Weights of a small transformer language model.
Size: 8 heads of 32, MLP 1024 squared ReLU.
Architecture: no biases in attention or MLP, embeddings untied during training, normalized queries and keys.
Training: a variant of Muon for these matrices, 441M tokens, 14169 steps.
Each number is 50 + 15 x the weight over its row's rms, rounded and kept within 0 to 99. Layers, rows and columns count from 0. The size before them is the row's rms in percent of the matrix's.

# layer 3 MLP up, 1024x128, rms 0.189, rows 526-634, columns 64-127
092:55 47 38 67 58 35 70 55 64 58 67 66 32 53 43 36 32 46 47 43 41 80 27 73 40 55 52 49 47 42 51 34 75 38 54 29 45 46 53 48 48 33 21 70 34 19 76 70 56 49 58 63 30 37 46 42 49 63 56 44 32 56 50 35
080:39 63 47 49 69 30 65 45 48 72 23 42 63 67 41 76 48 48 46 58 74 46 62 55 33 85 52 44 54 52 49 46 41 35 37 45 52 48 52 32 48 61 37 33 49 76 10 87 62 21 63 43 49 38 62 46 35 38 71 49 28 56 59 58
100:57 61 45 49 41 77 58 36 71 76 60 73 79 39 36 34 68 37 61 67 46 62 72 38 89 76 54 34 43 43 48 34 59 38 66 35 47 59 27 42 39 56 56 40 59 50 42 48 59 58 55 21 34 68 12 49 35 55 30 10 69 58 50 68
103:59 42 73 31 49 59 43 31 63 47 34 52 35 60 49 43 82 10 51 54 58 50 38 68 58 57 50 48 69 24 24 71 37 53 43 57 82 29 43 37 28 40 34 37 44 71 49 46 48 53 46 37 49 39 63 60 77 51 38 74 44 56 15 56
099:34 70 49 43 62 41 48 88 43 39 42 53 66 52 63 66 73 72 54 57 60 43 39 40 74 52 44 48 68 46 46 33 52 44 20 72 41 38 78 50 44 68 73 65 57 58 69 45 14 59 72 42 48 61 32 49 59 23 52 37 82 76 19 51
099:40 58 42 51 29 99 55 57 50 52 49 50 33 62 35 39 45 53 50 49 61 71 45 42 68 75 37 43 44 31 55 44 47 47 42 59 55 35 04 64 62 68 46 52 49 50 43 29 56 69 47 61 43 95 33 56 44 76 44 56 40 60 22 67
107:36 43 40 41 40 67 60 53 45 32 39 44 37 33 10 34 56 69 67 54 71 60 60 63 37 44 38 40 59 38 20 48 51 30 46 55 35 37 63 49 28 57 32 48 52 44 52 39 28 52 50 50 37 66 57 44 38 36 52 58 52 58 53 35
090:45 67 53 62 53 51 24 39 37 32 26 56 66 58 35 26 67 48 36 49 59 50 59 48 42 49 42 51 87 60 31 44 59 49 65 18 57 50 31 29 41 20 55 76 90 52 34 36 65 48 42 41 70 57 37 74 68 54 46 38 49 48 64 52
105:42 63 32 41 38 35 79 57 42 19 64 45 32 41 58 43 49 35 71 46 59 43 43 63 40 60 47 63 38 28 34 47 75 52 37 38 58 33 48 26 36 43 46 57 53 75 45 18 28 29 44 46 44 63 32 47 45 45 61 58 52 58 38 38
100:83 41 59 20 53 53 53 74 46 24 75 63 48 41 58 53 71 28 45 65 39 37 44 45 25 57 48 34 44 41 36 70 64 39 34 55 41 54 59 27 37 22 40 70 61 40 52 45 44 65 38 29 73 40 83 59 48 66 42 71 43 56 43 65
105:57 43 74 54 39 57 41 92 60 12 51 72 57 78 63 42 43 49 67 67 42 29 31 59 43 42 41 31 23 67 49 40 53 42 40 33 47 66 52 61 66 42 78 44 70 44 50 26 59 30 51 35 40 71 54 53 44 66 24 32 51 47 71 44
098:53 36 35 57 31 57 58 43 44 41 58 53 69 64 77 46 40 57 74 61 60 52 59 38 59 23 48 68 44 72 51 47 36 69 83 52 55 41 65 07 51 64 62 56 16 45 41 50 61 56 44 29 55 39 58 42 71 53 41 63 35 42 73 57
100:56 72 31 52 66 58 75 66 35 59 74 72 49 41 62 52 69 55 43 54 32 73 47 42 33 61 70 47 47 75 76 76 46 44 49 30 45 44 23 57 41 34 38 39 37 75 53 59 61 41 69 47 62 54 14 58 44 40 50 61 75 83 64 35
099:41 47 60 61 47 39 48 45 48 44 36 64 29 39 57 60 33 67 54 62 68 62 31 63 21 50 64 57 40 65 22 36 81 29 18 58 74 31 35 45 45 40 26 62 54 52 35 53 79 76 41 44 35 49 67 61 53 57 38 65 72 81 49 36
102:11 35 55 36 78 49 49 60 59 54 45 53 15 75 36 26 32 44 70 74 45 64 38 52 51 76 56 50 46 45 65 66 43 62 41 42 51 51 49 42 50 49 23 54 47 55 70 42 65 51 47 21 58 74 37 44 71 69 59 25 58 57 73 49
098:44 41 34 49 49 43 58 26 67 82 48 32 50 36 52 38 28 56 80 52 44 52 45 31 65 50 26 44 37 49 35 88 36 40 46 77 52 54 34 68 45 56 17 70 23 47 34 45 68 51 42 49 51 42 58 45 36 23 82 69 62 66 48 77
098:39 32 38 19 32 74 89 20 54 67 28 63 60 55 59 55 48 34 55 77 06 41 44 52 61 43 54 40 37 45 64 44 53 40 67 23 46 37 67 58 42 42 73 59 78 55 40 38 57 48 46 36 40 59 59 51 22 36 49 37 52 67 49 58
096:58 43 56 37 14 42 46 47 32 63 45 54 59 80 67 66 30 39 63 54 31 57 37 34 48 43 72 63 34 46 37 40 41 50 64 50 57 43 40 34 33 25 53 34 63 32 64 47 75 46 69 51 80 69 64 64 33 57 43 68 77 59 43 49
092:56 47 48 25 40 65 24 46 75 65 52 45 67 14 67 65 41 50 80 50 66 24 40 37 40 16 54 59 54 34 49 85 59 77 42 11 77 52 58 52 72 25 32 54 66 58 40 47 48 84 74 70 44 46 56 50 37 52 73 38 51 53 39 52
099:42 33 45 76 30 51 30 61 45 51 13 51 63 64 59 52 46 41 80 53 63 59 62 64 29 56 91 26 44 54 38 57 43 42 36 46 33 37 09 76 65 40 51 71 38 49 46 48 77 56 75 52 72 65 55 62 53 26 49 38 33 44 45 37
099:45 40 34 47 29 76 29 50 66 54 68 60 73 49 70 35 80 64 57 57 52 77 46 76 62 43 53 54 46 43 50 41 46 39 27 52 42 61 42 86 44 70 75 43 45 66 54 51 49 41 56 37 68 78 44 30 58 25 44 54 22 61 34 47
106:45 45 74 40 53 50 66 69 62 48 61 67 52 41 48 57 49 60 80 53 22 60 57 49 46 33 34 57 37 40 51 59 59 46 50 56 55 40 29 13 49 40 37 36 68 52 59 61 26 91 28 46 39 76 61 55 58 59 64 28 51 32 66 34
105:49 21 66 52 31 25 25 20 39 35 49 65 38 46 46 39 56 53 47 69 49 51 46 68 55 39 46 54 48 52 75 56 22 51 56 30 75 71 44 55 26 41 44 38 51 47 53 39 58 39 52 48 34 47 40 51 77 33 53 40 36 47 36 28
095:71 39 73 43 39 64 12 45 38 52 61 70 33 61 30 48 51 49 45 67 42 57 61 66 38 31 67 60 43 69 57 74 34 53 51 66 54 48 60 31 65 66 22 67 56 35 65 26 75 59 72 45 36 43 53 49 40 37 63 61 30 54 33 60
090:51 68 62 44 39 46 61 65 56 70 47 44 57 65 42 46 43 57 45 44 34 36 45 61 50 63 68 58 73 52 58 44 62 67 24 68 28 46 53 45 44 43 33 50 56 63 54 45 73 31 52 52 60 53 62 48 32 60 47 76 66 47 56 33
094:40 37 56 41 35 51 80 41 50 51 31 66 27 63 52 50 48 72 38 65 71 67 60 48 43 64 53 48 33 41 40 39 48 55 61 47 43 61 47 54 43 56 48 66 38 57 80 56 40 65 28 28 58 35 46 80 71 26 32 38 54 49 32 44
092:34 83 48 45 28 44 44 55 41 43 43 43 47 54 66 40 27 30 37 89 69 45 41 40 38 76 83 67 59 53 67 46 60 45 63 44 43 30 27 33 52 57 62 48 53 25 51 47 54 33 66 47 46 48 74 29 43 35 55 88 38 60 74 21
098:52 45 67 73 51 42 69 54 13 58 42 51 43 55 75 29 44 41 41 30 52 63 50 34 44 59 55 58 19 61 63 49 58 32 48 47 51 50 33 45 30 65 78 43 42 42 65 54 36 37 59 38 52 40 50 82 32 75 60 51 44 65 55 52
094:18 67 54 34 35 57 62 56 69 58 48 42 46 14 60 55 75 22 69 53 49 57 39 57 38 51 51 43 37 51 54 77 78 54 34 53 42 13 44 48 46 52 77 25 35 50 29 23 48 01 61 58 63 64 45 55 32 43 66 15 33 60 57 46
095:58 58 61 56 48 51 62 60 39 51 26 67 79 64 47 37 63 22 54 59 60 25 66 04 40 64 44 28 55 21 49 70 48 28 59 36 54 50 37 49 34 64 63 33 72 52 72 60 20 40 66 58 58 61 48 35 52 39 80 99 49 59 72 53
099:61 66 54 39 24 51 31 31 31 51 27 48 34 85 45 48 55 59 52 33 64 63 37 26 59 00 52 39 49 59 67 40 64 51 79 37 27 39 47 64 47 47 50 59 64 58 52 31 59 46 76 46 30 39 60 79 31 54 63 28 32 45 65 54
096:38 33 23 33 70 63 57 40 62 68 38 50 67 65 34 44 33 27 87 42 64 54 45 55 67 53 72 38 64 56 59 28 44 16 47 40 14 44 55 67 38 56 50 46 17 64 37 09 56 60 40 52 44 40 50 18 69 35 68 68 47 59 66 49
088:51 44 33 56 68 55 53 49 56 87 25 46 51 34 68 45 54 56 70 54 53 41 24 48 49 78 46 84 50 18 97 64 64 58 38 28 82 36 56 54 64 52 62 45 51 27 68 43 49 47 64 50 53 42 47 49 67 87 55 41 48 32 58 66
098:47 29 56 69 10 25 52 53 12 64 44 58 52 19 30 48 51 54 37 78 71 61 47 42 61 41 80 38 69 72 60 74 30 59 51 28 66 63 48 66 40 33 49 57 48 64 38 76 51 44 45 38 40 35 50 48 33 70 43 55 65 61 81 34
104:52 34 12 52 45 53 49 76 53 60 48 57 73 41 54 51 62 47 41 41 73 49 43 63 47 66 37 61 40 61 51 40 63 52 62 30 42 37 42 43 31 30 46 31 59 83 29 26 39 30 66 51 53 80 45 78 44 56 46 36 31 64 37 31
109:51 46 47 77 66 64 56 65 64 45 53 50 66 58 35 58 35 22 47 67 35 67 25 57 63 65 39 54 71 52 46 45 62 36 53 46 48 50 39 51 39 53 45 64 57 74 34 46 52 33 50 54 00 64 38 18 49 64 50 36 58 57 68 28
112:38 43 16 38 38 42 46 85 60 66 18 58 46 63 60 42 38 53 61 46 30 31 45 48 49 35 56 50 35 51 49 76 45 66 73 36 52 52 59 37 52 59 27 66 49 66 28 72 65 53 44 38 74 45 09 51 27 55 52 27 54 80 74 31
099:44 78 61 39 11 43 67 61 56 50 22 64 58 34 53 23 52 35 36 55 78 53 36 31 65 79 69 53 37 25 39 37 52 52 69 33 62 70 43 31 60 74 60 51 40 56 20 44 57 51 75 30 21 47 45 39 52 33 33 44 27 44 48 43
106:45 45 38 47 20 33 66 67 53 48 55 54 44 33 29 63 66 65 67 83 57 45 52 68 28 49 40 54 36 55 37 60 58 18 68 30 58 42 41 29 89 57 39 48 47 65 73 35 44 64 47 45 42 60 53 36 53 46 70 51 26 48 58 50
103:52 34 49 64 48 50 56 37 42 76 47 48 42 56 95 53 51 68 49 52 52 52 57 46 27 50 45 62 41 62 63 59 72 40 56 54 30 64 46 36 27 48 38 73 46 51 52 52 98 61 44 41 57 60 99 55 37 59 50 38 24 43 76 70
098:42 39 49 54 48 44 34 54 64 69 57 61 63 34 41 52 42 43 43 60 45 49 60 35 51 36 66 42 36 47 49 63 64 77 44 53 71 27 35 24 30 65 47 55 63 58 27 41 35 47 57 68 34 40 69 32 19 16 48 61 38 43 59 64
104:82 50 33 59 51 58 63 56 60 52 45 61 15 71 37 47 47 35 78 58 39 27 50 24 18 39 63 51 50 66 59 25 70 42 61 44 41 79 57 32 54 27 68 51 36 60 36 36 46 48 65 56 44 47 55 49 55 35 49 50 49 63 62 33
101:32 81 18 46 23 26 61 67 54 57 38 58 49 82 63 47 28 60 41 52 43 52 62 37 32 77 57 66 11 44 47 27 59 58 63 22 50 65 74 43 84 36 49 41 40 42 45 48 34 54 44 39 34 64 35 46 38 74 44 70 35 36 45 53
103:64 72 49 42 71 75 58 62 28 65 49 67 52 50 27 55 71 47 70 57 45 51 51 47 20 37 63 38 33 78 55 51 79 48 54 67 68 55 55 53 61 52 87 31 49 47 40 58 38 26 62 56 35 62 49 61 70 12 45 32 54 49 53 65
105:58 73 52 31 55 75 48 36 67 39 37 54 66 56 67 74 32 55 80 70 43 38 48 53 41 34 56 42 48 25 48 56 48 58 67 49 49 36 45 67 24 25 36 36 73 45 53 36 41 57 64 51 30 53 42 38 56 30 61 28 37 41 56 41
102:58 39 48 40 55 76 49 67 64 48 35 43 71 80 46 47 77 37 57 24 31 60 53 76 48 63 55 44 42 51 32 50 55 59 43 39 85 48 51 34 62 91 74 70 50 48 56 55 58 53 65 32 49 63 51 66 68 41 28 68 42 59 70 23
105:36 47 43 51 51 36 40 49 56 84 53 46 64 62 43 66 69 74 48 42 61 65 39 73 76 37 74 44 34 62 40 64 29 25 56 50 35 70 54 57 49 89 31 68 21 49 34 43 58 55 47 42 54 66 40 50 60 35 48 37 66 79 61 69
096:65 63 38 62 77 69 61 47 36 78 42 78 58 66 58 56 56 41 49 66 49 74 46 32 57 48 66 30 46 57 60 53 62 48 53 45 40 55 57 62 37 30 48 54 65 49 19 48 28 18 25 42 14 32 33 47 27 32 62 52 60 74 41 43
091:44 52 57 87 53 43 44 19 33 42 51 61 45 43 65 62 23 55 46 31 47 42 58 49 37 32 57 54 42 91 67 20 51 58 57 61 35 62 63 25 20 64 35 48 45 38 47 33 50 52 46 56 41 56 58 70 56 42 18 41 50 81 47 71
087:84 43 34 47 70 63 55 46 62 65 58 59 80 37 58 73 77 36 60 59 38 44 49 45 55 34 59 40 59 44 53 58 46 81 51 57 67 48 35 36 34 29 46 41 43 71 49 59 37 67 55 50 29 64 60 42 62 77 43 52 61 44 54 70
099:56 48 73 40 59 38 35 42 54 46 51 53 42 62 56 38 53 38 41 77 47 53 76 78 49 56 74 59 90 66 37 62 36 11 78 45 31 41 42 45 62 35 49 38 38 42 36 45 63 62 81 54 52 75 36 88 40 30 45 61 64 66 62 33
105:49 46 73 50 55 38 62 55 85 77 40 57 59 53 44 48 57 55 75 44 33 45 58 77 37 28 46 31 24 36 70 35 46 45 37 34 48 65 44 41 39 14 87 50 22 52 39 72 63 71 59 34 53 42 35 40 34 62 32 47 60 65 79 46
096:52 65 69 56 37 80 67 34 72 66 23 36 49 60 49 62 59 41 39 54 50 59 39 76 47 21 43 72 48 45 63 78 41 39 40 70 46 46 52 32 68 56 30 43 43 40 43 56 80 21 53 56 42 59 50 44 76 56 53 37 32 45 70 16
097:27 60 45 91 51 50 54 55 52 67 32 31 47 66 55 46 64 63 33 46 33 30 53 61 40 66 43 65 28 51 73 50 48 38 32 52 42 25 37 35 45 62 47 52 62 40 57 39 45 35 56 21 48 40 49 44 31 70 40 24 55 53 61 41
096:46 47 73 41 55 33 58 51 54 39 53 61 48 65 49 39 39 53 63 54 43 45 35 50 39 58 33 43 52 77 34 57 62 19 61 42 56 38 52 57 19 61 38 61 31 50 65 30 56 18 57 13 54 53 31 41 53 52 28 72 57 44 66 40
105:59 52 65 42 26 51 66 34 87 53 45 43 57 29 67 52 61 26 56 35 52 41 25 66 59 63 45 58 55 29 37 50 56 59 32 57 27 23 40 05 47 47 49 42 67 56 38 48 19 38 61 24 61 55 35 61 35 47 43 38 42 37 62 36
103:56 54 21 29 52 43 81 42 21 71 38 54 23 60 46 45 38 48 58 48 38 58 33 71 53 61 61 34 47 35 30 60 63 46 44 31 40 45 32 44 64 48 76 43 65 45 28 15 64 58 32 30 62 42 54 39 40 45 62 50 58 56 43 63
102:41 71 27 55 56 75 36 24 59 63 31 52 64 42 12 44 23 43 26 39 66 73 49 36 58 30 53 27 49 39 65 47 60 38 74 54 74 65 31 81 55 62 50 64 53 43 48 54 43 47 67 45 48 57 48 52 43 86 68 70 38 51 15 51
095:46 61 47 37 37 78 66 22 79 50 40 64 55 55 39 29 97 57 53 52 59 48 34 57 30 47 24 49 27 43 37 29 15 49 65 59 62 50 48 70 45 45 40 66 33 27 60 63 51 55 48 59 47 57 79 61 60 53 57 32 26 48 50 59
098:46 54 69 40 44 47 49 47 27 47 46 58 58 66 60 67 66 56 25 41 54 50 35 79 66 50 80 53 51 66 22 64 61 58 68 24 67 86 35 71 60 36 81 65 48 10 47 71 42 66 41 40 46 55 50 31 29 50 47 85 49 63 50 35
102:32 38 56 53 70 24 51 59 55 65 26 38 56 59 82 42 40 30 65 53 49 60 55 45 35 51 41 50 18 44 29 71 27 82 61 35 59 54 53 47 51 67 33 41 32 53 66 47 16 50 59 32 32 27 67 32 76 50 35 62 27 53 63 52
107:63 59 41 42 38 62 55 38 66 35 55 47 60 63 63 57 76 18 68 29 60 40 37 39 35 66 37 24 54 77 44 83 47 40 32 58 57 31 36 26 34 47 61 44 57 45 49 34 14 42 54 25 54 60 59 55 40 13 62 52 41 87 22 38
106:46 48 20 56 33 61 78 49 52 42 31 68 54 58 70 70 67 48 36 53 48 54 64 51 56 44 07 45 34 37 46 32 73 58 59 37 14 60 50 18 32 38 42 56 56 45 43 48 32 47 60 42 60 60 27 52 70 58 73 41 55 54 48 56
119:47 69 56 58 46 53 47 72 67 57 35 68 55 40 40 35 76 35 48 52 48 67 58 45 68 52 49 35 51 14 47 52 30 55 37 54 74 65 64 59 51 63 92 28 67 26 30 77 55 56 42 37 41 55 54 43 47 30 65 34 48 70 69 38
096:53 62 60 30 43 75 30 65 45 28 64 71 67 44 72 70 30 38 28 60 51 79 33 59 55 74 45 41 30 41 67 64 54 39 68 34 56 61 66 40 52 43 41 56 54 45 53 30 63 63 34 73 40 36 46 53 57 51 61 80 49 36 49 45
100:38 24 51 49 66 73 35 93 45 30 46 39 79 56 42 55 62 61 54 59 67 70 65 20 59 36 46 63 58 60 70 31 57 33 61 52 41 51 17 45 77 31 55 64 39 67 31 44 11 57 45 37 39 58 56 65 45 77 41 48 41 57 47 19
112:47 41 35 41 47 49 30 25 50 52 44 67 59 47 64 38 64 47 50 71 53 46 55 95 79 57 52 57 44 57 58 50 76 39 48 74 56 58 43 09 56 75 43 40 28 48 68 71 36 61 65 32 51 15 22 55 37 73 37 53 70 49 43 64
097:48 69 66 50 65 43 81 37 63 46 30 69 52 54 45 49 34 33 54 42 48 45 36 28 52 42 59 19 49 58 48 53 63 77 25 61 28 39 69 48 54 44 71 69 50 59 26 53 45 48 63 41 67 51 46 22 61 41 42 31 59 40 49 44
094:33 48 56 55 36 73 41 67 50 42 43 67 71 54 37 46 67 34 56 33 44 70 74 44 72 56 43 43 60 39 46 58 18 33 50 07 56 42 34 26 68 65 48 47 34 36 86 59 33 68 78 46 64 62 45 45 26 75 15 29 60 51 49 62
092:45 52 38 36 48 50 47 58 50 74 63 37 69 49 43 32 29 36 38 41 36 62 76 42 36 53 50 34 68 17 72 51 51 27 57 44 55 43 23 46 59 40 52 58 65 50 36 47 64 76 56 63 54 29 38 42 24 52 41 62 26 57 46 34
103:70 56 36 48 42 56 59 51 42 83 11 34 49 69 27 37 69 55 43 38 74 51 49 44 61 69 67 56 58 64 59 57 32 48 76 55 42 48 34 68 36 47 49 44 52 38 59 50 24 48 39 34 60 26 15 69 21 55 31 47 53 23 44 55
099:26 08 65 51 35 55 57 70 75 55 44 44 62 56 47 34 60 28 39 40 53 62 66 56 41 39 35 57 40 33 59 71 44 55 41 27 57 56 69 27 34 56 49 67 57 41 43 59 47 37 56 43 61 55 40 72 47 50 42 83 34 55 47 27
096:59 34 66 35 69 57 57 29 42 57 46 54 45 67 72 59 46 17 65 61 56 35 17 38 36 24 64 51 54 68 29 38 33 45 45 38 51 41 48 31 50 25 80 35 42 38 56 56 39 44 48 31 47 31 50 64 55 70 29 37 36 86 57 70
098:64 63 67 26 68 72 48 31 50 50 35 50 40 61 49 65 37 57 50 57 40 32 56 52 37 31 63 30 32 34 61 67 27 39 56 67 35 42 58 40 64 42 61 49 64 26 49 61 37 60 55 43 56 47 31 41 48 12 52 56 73 41 60 55
102:70 40 67 47 19 46 22 41 48 55 58 48 22 61 49 46 45 45 75 59 15 63 52 27 46 56 76 35 24 64 03 34 41 47 37 39 52 50 48 34 60 48 54 48 45 29 66 33 56 49 70 56 59 44 54 67 23 68 36 03 28 59 50 48
097:58 34 59 57 30 51 51 21 60 52 41 57 47 60 50 37 70 50 44 51 77 36 61 46 27 33 39 28 46 52 59 54 30 68 62 68 39 54 54 57 65 46 64 12 29 52 47 47 70 53 48 46 48 78 49 54 84 65 64 39 54 39 62 69
110:47 38 68 49 45 51 78 39 38 72 64 68 47 57 38 36 45 37 82 31 47 45 47 60 40 44 41 57 18 43 40 47 57 11 66 33 48 67 40 45 38 43 68 63 42 12 34 44 31 53 29 59 47 66 63 43 52 55 54 66 30 73 12 63
108:43 48 71 48 54 61 43 49 38 46 71 70 31 73 45 55 51 77 45 74 29 36 62 58 18 47 30 63 34 52 54 59 29 35 81 31 61 62 48 39 70 28 50 59 50 37 30 41 22 66 60 48 48 56 37 54 51 35 50 35 64 50 79 38
104:33 68 45 26 39 66 47 40 45 60 32 70 49 69 53 87 54 65 46 59 17 63 47 73 43 25 31 67 60 43 52 63 48 71 37 56 31 50 32 37 52 40 57 49 44 51 52 40 77 63 36 56 39 50 56 45 69 35 01 69 76 83 82 26
101:49 51 62 46 55 48 56 80 76 40 47 32 33 30 42 49 98 29 66 42 66 84 63 52 64 51 70 50 50 26 72 54 34 69 71 29 37 50 42 31 42 27 45 58 62 39 41 37 48 50 35 45 50 46 48 34 51 24 16 57 33 47 53 35
104:31 59 68 29 56 65 31 54 77 56 43 47 29 58 28 49 65 22 44 49 21 59 35 61 35 34 31 50 64 55 30 80 43 46 28 56 55 45 54 39 68 62 74 51 49 66 59 36 41 72 34 44 33 59 14 33 78 58 22 27 61 49 58 59
100:57 50 69 53 22 67 43 29 53 35 62 71 39 47 83 32 48 40 43 39 57 68 64 65 64 00 73 75 72 60 53 55 35 83 49 31 40 35 52 64 53 42 51 30 61 51 56 54 47 36 63 58 60 61 48 56 42 27 53 73 69 43 54 26
097:57 40 41 36 66 87 41 55 70 67 39 43 43 49 49 51 13 35 47 30 65 32 36 38 73 68 32 58 59 27 31 55 69 39 58 41 44 43 70 33 76 48 66 52 39 50 63 48 53 65 46 35 38 59 54 49 30 51 30 47 29 23 66 53
107:31 57 45 49 55 82 69 52 37 44 85 63 55 73 45 53 38 43 54 66 44 34 11 60 50 49 29 52 42 30 47 49 59 24 66 40 42 54 24 63 79 36 67 83 10 46 39 68 60 28 33 48 70 23 49 41 47 56 37 56 63 53 66 35
094:35 33 64 58 69 37 42 43 24 82 31 29 60 56 50 78 42 41 39 65 58 28 56 44 37 65 38 40 70 72 37 27 55 38 58 54 36 30 47 38 56 46 23 57 40 63 49 53 39 53 52 53 52 52 70 40 44 44 75 77 49 58 60 53
101:63 24 10 52 47 64 45 41 40 86 61 57 58 47 30 57 20 42 67 45 59 36 51 39 06 47 67 29 38 54 64 60 49 59 71 45 37 75 57 52 35 31 60 38 64 53 33 53 43 60 75 65 49 62 78 32 33 36 56 51 52 45 71 43
090:95 52 60 70 77 90 57 28 66 70 44 46 36 41 34 61 78 23 44 49 39 54 64 60 51 46 71 40 45 42 68 73 45 77 57 71 56 55 48 37 50 36 38 84 21 65 64 29 35 73 51 46 51 70 43 39 32 37 63 36 51 60 63 40
099:48 46 49 38 46 77 56 49 80 34 42 57 72 39 85 73 62 63 34 65 39 61 63 38 67 42 47 81 48 65 73 65 72 33 43 47 39 73 41 41 48 51 34 45 54 52 69 47 55 52 40 44 68 52 80 45 62 41 22 34 32 47 58 39
091:60 37 52 77 55 64 54 27 75 48 22 32 35 39 28 32 29 40 78 62 53 54 46 60 77 53 31 59 47 55 45 68 40 55 59 47 61 30 50 23 71 31 33 51 51 64 28 38 49 63 38 53 40 57 44 58 78 25 36 47 48 71 58 54
105:35 54 56 41 38 65 57 53 55 53 52 73 35 55 64 28 59 32 42 36 37 41 68 76 39 59 67 44 48 71 58 24 51 29 43 26 70 47 17 59 55 46 73 56 38 45 64 57 42 33 44 58 33 66 81 61 59 37 47 66 81 85 55 36
103:56 49 51 41 76 21 38 80 62 53 58 55 49 40 36 43 46 46 53 44 49 30 37 26 42 32 43 48 17 75 70 50 66 77 39 46 41 71 70 24 71 49 23 56 62 51 46 76 18 62 40 40 69 72 73 84 42 67 49 51 31 54 49 47
102:57 33 53 31 34 52 56 29 83 33 50 51 43 39 56 13 38 47 49 68 66 44 64 47 77 58 30 48 36 51 46 68 62 12 85 56 56 59 63 24 56 34 50 45 57 31 41 42 48 28 41 47 40 41 62 32 51 47 39 69 58 30 36 22
093:79 60 70 48 29 53 34 38 66 52 42 70 54 67 49 43 40 50 34 50 10 64 30 49 49 58 45 52 54 68 61 60 47 72 64 34 41 45 72 64 50 56 35 38 79 60 25 58 65 60 65 58 52 58 66 49 49 24 38 57 31 25 93 29
100:64 16 59 61 33 50 47 61 53 76 54 40 18 50 42 36 26 51 33 39 41 66 49 64 49 46 54 64 18 44 33 54 59 50 56 72 51 44 46 39 69 47 42 84 34 68 68 85 69 30 52 63 52 36 36 57 46 37 44 78 32 64 49 56
093:53 37 54 36 67 35 72 74 60 49 54 76 29 37 41 51 49 53 67 52 39 40 28 43 47 48 53 67 59 33 63 57 54 74 37 33 26 43 40 56 66 63 74 41 73 60 67 35 65 72 79 18 66 57 85 40 68 40 74 30 29 38 51 38
088:53 31 45 50 48 38 35 34 25 59 67 62 62 78 70 48 49 39 55 55 61 32 50 27 35 42 61 40 57 60 58 33 36 88 36 46 27 66 61 47 43 42 36 58 77 53 47 23 65 73 52 54 61 55 11 29 19 56 55 59 47 42 40 70
092:56 54 25 54 19 51 41 50 40 44 31 58 50 78 42 64 39 70 44 49 58 53 52 43 55 42 63 72 64 42 43 40 57 54 89 38 59 75 54 69 52 62 48 50 35 79 54 54 55 83 62 49 68 40 69 64 35 49 34 42 59 54 46 48
097:40 64 55 42 39 37 66 64 75 49 44 59 41 37 47 57 78 23 61 36 67 68 51 35 68 86 65 52 44 18 53 42 71 60 37 36 47 42 40 49 57 67 50 66 63 69 46 29 40 53 66 40 20 47 33 52 58 30 25 36 28 48 32 52
102:25 46 65 36 33 46 51 44 54 38 39 72 33 44 76 69 81 48 76 50 40 41 61 71 32 49 54 60 43 56 73 54 52 39 64 38 62 52 68 49 43 55 63 54 51 34 55 40 37 36 57 58 25 39 79 47 60 40 62 82 57 88 57 72
100:28 43 63 39 70 51 70 67 46 44 28 36 51 48 42 40 69 55 41 76 49 21 47 56 48 35 53 56 35 18 65 72 15 35 18 58 56 68 62 26 72 54 57 65 09 40 48 62 67 58 46 45 79 55 63 48 37 50 43 66 37 62 18 54
102:59 48 39 54 57 44 40 66 64 20 36 34 45 58 53 59 59 49 76 54 51 41 48 79 53 66 49 71 38 41 43 43 63 48 68 46 70 50 13 32 67 47 34 74 39 53 44 53 59 85 56 56 46 58 39 72 26 37 43 56 55 58 32 57
090:53 55 29 26 32 52 49 85 67 45 56 61 39 43 47 56 58 41 63 63 67 53 23 45 57 56 61 65 55 56 58 38 55 29 58 22 42 48 46 61 29 49 47 70 52 73 69 53 61 80 67 37 58 33 44 78 54 50 38 92 37 48 29 43
092:47 64 41 51 48 67 59 28 69 58 55 58 80 45 61 34 37 54 51 45 57 50 47 33 64 29 97 60 39 11 77 52 62 26 55 57 62 56 74 44 76 45 49 49 31 52 39 79 33 55 41 45 60 64 52 29 51 84 42 66 61 55 65 38
091:03 60 65 19 29 40 80 42 46 28 17 49 41 35 81 64 45 36 45 53 55 15 56 43 53 49 07 41 45 42 45 44 43 71 32 49 60 52 44 48 48 27 52 41 46 42 69 57 46 51 65 56 82 54 41 38 59 42 28 58 64 55 68 56
103:47 59 57 54 38 60 52 48 63 60 61 42 65 20 47 48 24 26 53 38 52 67 47 67 34 32 38 48 59 51 43 40 42 91 45 66 34 54 68 99 45 41 55 36 16 62 33 32 59 52 65 55 45 57 64 49 51 32 39 44 75 39 53 47
095:67 73 78 44 61 62 72 45 43 47 20 69 33 34 62 45 60 38 55 55 47 54 54 49 30 48 75 47 36 57 31 65 49 44 58 50 16 65 25 74 43 74 73 28 50 32 23 60 57 50 39 55 66 40 30 56 37 45 46 63 34 33 46 48
102:56 66 56 73 45 24 31 36 42 25 30 52 35 45 53 31 43 73 37 67 67 67 44 32 43 54 50 48 43 52 54 63 25 52 49 57 42 56 33 65 50 62 47 81 47 40 34 48 31 56 65 42 49 63 44 46 32 54 38 58 16 56 30 42
099:38 33 33 34 53 55 39 49 53 74 19 58 73 40 54 71 50 53 59 76 73 61 51 79 37 58 42 38 69 43 39 37 53 57 56 47 50 17 31 28 31 48 56 77 30 67 00 71 37 51 64 53 69 48 59 17 63 34 52 61 50 75 58 34
102:48 56 45 47 58 60 70 62 41 81 17 55 50 71 71 79 62 77 70 51 59 81 52 41 54 48 40 71 71 34 35 37 58 42 52 30 53 35 54 54 52 30 28 65 66 45 63 70 58 67 55 78 54 65 50 76 41 71 60 26 53 47 33 51